python train.py --num_hidden_layers=10 --num_attention_heads=12 --parallel_block=true --init_std_down=0.0 --beta1=0.9 --max_seq_len=512 --train_tokens=1105000000
Each number is 500 + 50 x the weight over the matrix's rms, rounded and kept within 0 to 999. Layers, rows and columns count from 0. Numbers have three digits each.

# o: layer 6 attention output (transposed), 768x768, rms 0.0204, rows 38-50,102-114,166-178,230-242,294-306,358-370,422-434,486-498,550-561,613-625,677-689,741-753, columns 192-223
# v: layer 6 attention value, 64x768, rms 0.0241, rows 38-50, columns 192-223
o613:465484534471536462498565488437466540485417443527500460488421482505455552491522610541499531516506
o677:547536530510474504639512432548494522453525447505466517513496374570491474503439532532461453524504
o741:515512482532484455471481454463438580483538527431462458448525487538512504463509485456520476506491
v38:523545474542445508504594470487452608443564511495566529568502544551482427542564356478482448509576
o38:493434541460551521579494491471497422589458472466526488481520448524474485515492535486489517486529
o102:568463500475463450501548498507488504477588535548458534549454606580514531488458545510556520556547
o166:501542482446483473472433545581491520492583403528460483456506489472523556431494487581548553408544
o230:466561496516525536526536496480491629457585501471525567513434562520499491507429459527543571558457
o294:518580495415496549502474407540521513469598467493421548541453347571401432500457500472467502563556
o358:556589470433551603468443480599502564465535470488447534451500511444446500492441554510534528461568
o422:467411532477473502621515510515452498450439471494569521442469529479436484463610482530471544472467
o486:501515470452431454449529503518468539444511420546605503511532644568540500484537560584492488544469
o550:543454462511482507541523488400516497497547502518470575509433488507449483462442528533543518561486
o614:535472464522538466511447445504527441523524497453487558447506362478399469445463488470494555471437
o678:525583469446505566484455480583517554438539475510435544505483473468463508532390495489491536493524
o742:498529522500488543495496490545552352540438546497424513523427513564523569434474597454512467540505
v39:486480536513507534504501493462530473477511507537502418583501539462409472543418484585513402448509
o39:533511464481583525415458431514486521495462490509502512457444551459473505505613529415559464508431
o103:500507424558539495439526514476519512446525546438443487491505483474479445522420498529481476560474
o167:505439470514482489494529532492503512499513570441525536503557461543522502516399513510447540566449
o231:483437516493493468476485583556522450471545587484534446551538518422499516420453427538474531448546
o295:472523502504501529466444498516469483427469433538517440534511469334473579527441516501597545545548
o359:597431487533468503518533553459556488469513540474511553490550422558530544536439558492495536516588
o423:513480512463569526541443472503441500517547477520551504478492514473509453428551511528527519503394
o487:486515497508502406429483559493472496469488575522523490543497495575478499467433507443486559516501
o551:505450579524471486499469526542463486476526498521452505445490441516468555535440501437469524382487
o615:509523489425532471503450483544477523559479433488483522514532421434485574511522487483552509554517
o679:549450511538491529538523556461524545482503495472533529434592440524510499535444588466491573516556
o743:548509455484419410505503500407540507456525519480495468459501409555444467485434588485484532564443
v40:478471535504546579474484461577540421479538570457489441524444427579490483559475400431487449565497
o40:513498528464563548521552532440512487569503516476499468511569472345514460459503510584530519561575
o104:534505445504481471507400499646536447473549458589520577505458551533437576466470514404559511394549
o168:452519417568461398498557475554540402528540456550464551491460529625523573438494472507422555459418
o232:471586467521488446481538488544537519461501446520517489509395523593463541527482513396511491554485
o296:440514481539482565527521525484511525484471434530573552481507472467530468469445554565472458398423
o360:460417497518470400607535479578479422446506446538578560515466516553471461491513523495464472471406
o424:444475588591521472519511560411529524544440514459481541577551519477509565522509446484504655496560
o488:476492459508534448435550453499524508511552461574422452563399554577530487416487450477501474420469
o552:473577395509564576537484450466528532458470516509551568459530572478474538440456534451558497490517
o616:472488497467530550513575489420524445548436479458586533489487423456513450394446576583548519530529
o680:469484448503451395548553490592483385490469487524558540513468538553499502507509519512452484459403
o744:460483443489543466496437475534433593577605553515526537512485534487442506462543506418553479483588
v41:473508503436603593462532440502542510516497465571494642462478570567484436367535506522467540421493
o41:492522522516444408549550528553493489527421491451541398502482408536529561611441372523476562540537
o105:396448572598417548486377456563519521445480444643544509539526525546530476357579607427565365558481
o169:411432582518448630511470507468471470362565532579510524609535468487480523449615624482510416456451
o233:408474582467537559417453529527503475408564461523504581507528483531533458430478581503527404482516
o297:456445577455513474456565606548549485504465580545524449541474471564577445488565505570477427493462
o361:415494448524458554459424476472535525484523444535491517509420528526499478416590595486537440529521
o425:480413484529485377524579586553455440493437498468456429573520435522486592565454464456465562508495
o489:474483553519446639529493561491568509418517468561519591475568393497523485426530580495483477447441
o553:472436576516514535469509480498486473445504485490523434559476484557482519498444523504555462563570
o617:449584517421532432446540638476495440546437508522526437509454463505461508595488462609471559491449
o681:443458542502452601444442467498493467470528528581495530541462536497518472389581609535501431531483
o745:534441637496471556524516440569522506486497480573542567497414552556565465362573519555535417513544
v42:502522519488511470438490521539465459475473634443423515419464479500532489505443574535505534424491
o42:417487501551526444509529475458540556507511446533544415542566517458485495494492444488466505529486
o106:509518468543512570447487492527489492494472547457493470409503437490610431454502509557463521454537
o170:588460495423482474387495534525506458495522497487423477448481516521565446473466494472502493413628
o234:452515505529524530490495573515553393496481576473528490475485487528541570581546446507542531365544
o298:438526551462544518448468485570503451460614478524527557519524455454471514571505443596523500524435
o362:541542618394473611447504481577489451435451444479508554476423497477457463509395512447578526461521
o426:478444534551499486399474430525551613535488492647488456565525569532453517530502481471429401463509
o490:580489472503541546451413526550441460498523507450539529495457506468512420522509464524476474452631
o554:462476502548504454511497540516515522535462431576540500506493440476514506436631454503470486485610
o618:454474523491514470504508494531510532467575447569562427549613454490470523566549422512511467427443
o682:544499564466483540453512530558482442448469488474493531506413500484484461504441483460531504471555
o746:532501493501515586549568538521473512555507428452482435488495515493571508464563457515523435472520
v43:480505482514493478549437468423438535418488588512604381451465536485390498514499496397542473588453
o43:580395462433504584484508537641427438553506481464496574581443480549573453443398500549517559452540
o107:697512487450526434570570526458601542501458489505506395487559470564463482549494406516482519515452
o171:452519592461478501508482503491586565439535492470431548472580456469506504525521514458474395451463
o235:473598514531649498506570402387555604505448493482567503457545501478475454546450369531455435535487
o299:483580605474577475425455476577469451530455476542490572433430424564473581547478463604497431444497
o363:400517652555516503416435467420574550478510487528450491475642484499576552548577447401502464419482
o427:478480490499410559495492374585420460520564490434513576558499475470573505517470584538571552428489
o491:427481502499458400543551527413527540467445485523512480410523546491431495609529476502464474525429
o555:506616435479495489493544484485500509595480488544499507459538548535503454555432422548558570581502
o619:469534561490497542485454530558498456576444515501504623513469461535544567476452501615555437456533
o683:408529618490521510435447491423584550482490488524447529445592417538578532550551443432492471441508
o747:578483511530466440476507544453511510549475452428433517406507467619509480525485439485480519609514
v44:464465588458379464572477516461511485560492541580534532538487490431502588452533455505521485474499
o44:411504550527556560491508516523449528540446494433506447503449463525557485540556514446487606495465
o108:475559472459504491480494479513531448497503471515461533580506510469506483497487598533555498537504
o172:558530458539513525457469506499542432540441548541482476580499447425527536449474546513612428515483
o236:447534484452423471479495530492531529512530519533439487565493525509472494551511598522538434519465
o300:449405418490468465562526498437573486392432567491495474539564454486449490522480527442439514557409
o364:629498426518446536416516516482616549528504544522452494438586498435446561488502631483573489553506
o428:505510522491534552521497558526445456527522445439450485489528481480526443479457521543592569539548
o492:475554498502507458410432485532538434540431570524437481547493552488511482466522628560596417527457
o556:424543532502451435416498530546484533531532435504531504523466477550488379470491573553534450596480
o620:424456482515515522545497512519547567420508532485529490497509460458460500558461452412457564563408
o684:618491450508454541462505503493586537530503513531437478478562506466444528476494642461592459564534
o748:466561444464470484475570508486513513527438454490480506459542547459535495481512615492598532545516
v45:544551492487454508543504538449615640469533502470527462447409656535510505430551585522496380499523
o45:488334526522540488559422504483372513438430497496502513561487414528514514594415390464498613544508
o109:380551489580543538462599380503416519532485432461595555582522523591517431453449614536505437538439
o173:493501530479509557450583543441410548551569521496554572508478545407608456546582540459532486534482
o237:493488527443501518454557517516520550558476527510480474498449566514490452547552575557489407429437
o301:553484491521433546537530466546575398489594567557481661518653404461461466455456428475453540439484
o365:523548430478516462408503491483529543618528512547479530439523573506551552482510557470501498465532
o429:542440456538471456528469440447446426455385485503470422540535437510543464484443442479535557584501
o493:449590484486427516521578468474578572525553475521633619502519518504549457534561615504439436535482
o557:496435539533505470481517427520486468509522461497535522516491503559477505451430521523494419462495
o621:500399564528480492525448529511484429455507570500490552482551556491481502507519433505482550433505
o685:515477504441563483431523495518560553585518537548485546443505534476535473481544595475524480521517
o749:555369486484612575466522431572495502480464475552496541547473497442529437479489528549497486556490
v46:483536455502483490509494521488492554496488538545511495437453437469554581624454515432428572451468
o46:422447481505511558471586542455562531543489463429535478501468515631525474459530488506563436473549
o110:514422596499543553546426519597425429509446503484551475457481523417510520522524515485438548464408
o174:504461539489481487544451472528520491519523572569458400504484490465508447462558538480407505490428
o238:485611504474503520485391369551491494509472523495485452431508533466515511520611603537477443482480
o302:459390494599433490566433448540517503445465481479522588536520501436484554534546565546501459486418
o366:431547504469541530537441519556544518512482473497457453415486521390521466457517531446488489462506
o430:513512447531529551481515514440500591518548476453476523459548520638453462481534583495514411558505
o494:550487514542466545484555503480488409503489581543499459459480487442536486475497516521418464444393
o558:534371498429538527467458511592424482503461485475548447477484540519506477442530555545475498483472
o622:491472411487509497559504486514592479480563479495464561584496520599461493522555502584611500548465
o686:509551501480552483502426495570491450501463505475445427481459534414526437469584454471475477481483
o750:571569504465533514428494560600479473523414570511486480403499612462500451480572550498471467407508
v47:570515554479416474406580527558457454440512474436485479508492477516498481564465458449442485550430
o47:530504558480528545542509538428529542493474500511590514496552614413543560512580512524473461448558
o111:477557487521511571473556517459459558392470482432450431483466534613429482549434534479528398538402
o175:499455396434472550424543504516533527488503530536413469507485427570410445559474573553461482525444
o239:489570496520502478511504482593575542468473443473555534492489475635431463519482511466551429513441
o303:461560631547523517530428478515491508432465507519543526550476500462503500544487459483472474409460
o367:513475310531471519440479485511554531488550580532416523518448474533500444469490614467509485541451
o431:455538547533502526486544501448562563514480474518560575499518525379609572509546391498412472486514
o495:483537470504436515490509478514508540471523477443477538512481491558524394537468564544503434540395
o559:526569490545552495488475448557516554402423496565510435438455564549527568429495555483532381474406
o623:476498615546495524490424537554536509498521539538642559590536550383561475430545441510450530415523
o687:507519350537498502394468450506507509478510589544440497503464471530427447504529604471505493532426
o751:489543482473543508508462481477505526490459534501437597456517534498477498588451563474568417527448
v48:468550553483429523509459423507569526525511564431547468500439486462518447555488508516490462600494
o48:489504442579484513527536526486546490484511348602491598502459516573497554411501553563550484499488
o112:495451560563462624422553515583563524541577551480437548516488504441460476498600573567497539561516
o176:406501475573469540459557505529572444564518546461403497532533533566487507544466526537440476529450
o240:505537526561432480461452463514539536479447596577482491461523562446564420603562519540522462545525
o304:506519542559553518501428576566533504481473583507487522502483452514460537510520518554493482388531
o368:446490548503467440497484578470505457566474545441429453483488522472466439571541465515416495540457
o432:596427487554534432510550562466471542484506466426512566527544456483491563425519483490474498469563
o496:445576522578535546416567529499614447584550608489324512514521481501535525509571470551539465519507
o560:470493533486504468467537501552445479583505470535507493537530561429542513538547488466508444511472
o624:513483460523497500547410517547557458449454481577458517555431500565485582465485475594594363436545
o688:456514485517445474460549508464491450572466541427460446478473567488443451552533492506454503482423
o752:475534489495505509431507428433453503442571501453480552559491518429483443546534528500471472510452
v49:603569498484499521504511574502450423509495487537441536471480490479487496552501395485570537445464
o49:454495420528545511472479372449568609493541507427512466427535542601473496469415530518514493575469
o113:550437478453512667516542548491556551442473472475509474531482472482480462505504580469449505634452
o177:450495573508478445501598564550413604471580421519450456470498384468442471532488549494449576495409
o241:533472510545541582523550561511410472459554468529475478481556425497481419437565441563551498521513
o305:519530585423466475514405498487466442556444533468478520513479597449434533525494500569502542501586
o369:526454501499444425452528530458520501527587545555538446494482465522542516488471554472551544560472
o433:401430458506443462530555405528490443532429493559602480446555514511525598507491518563472478457448
o497:459509622473527549560541574540452553450480429520448479541485471378509546527534561466420598500466
o561:534412538469493509398484562442509569490463561513473387505496476455497463613487483492452582523465
o625:444440486505472483588498418460505404578399489506535523577494487560443516488440552562490394553529
o689:511493511532491486459535533442506535496548502556511479463478451532524476447501554480548549541465
o753:451525443582460601408500410506491572454475553517488417520463403530529428415473548467464537631529
v50:533464549523527451453484553443573547527532558436456428409568476469595494525539431512547599571544
o50:471540456441522651455475473514556515465505457519460498534497534478496522462495557516484428456497
o114:522548502555475583592519508524535618397554515454522511513412476517493505425509494418502403531510
o178:533551495485506500607516482488417511545513454471579444492566492406484501487532429446500553476463
o242:597493536529557487564554615535513541453546520424529525470456375526525502500481477407493491558514
o306:548597525469447521430483532498549502563522544539578478436515518504568546508535509488532474576573
o370:559518496505489413585483448470461547563481566455561499522541562503466472490459381435578572459516
o434:515542491458502531470553493596520414496527501536512458483492585538531517458480537587482470480404
o498:487558508525492552623479543527516616486530454552507419491480463470458538461564514406482562473504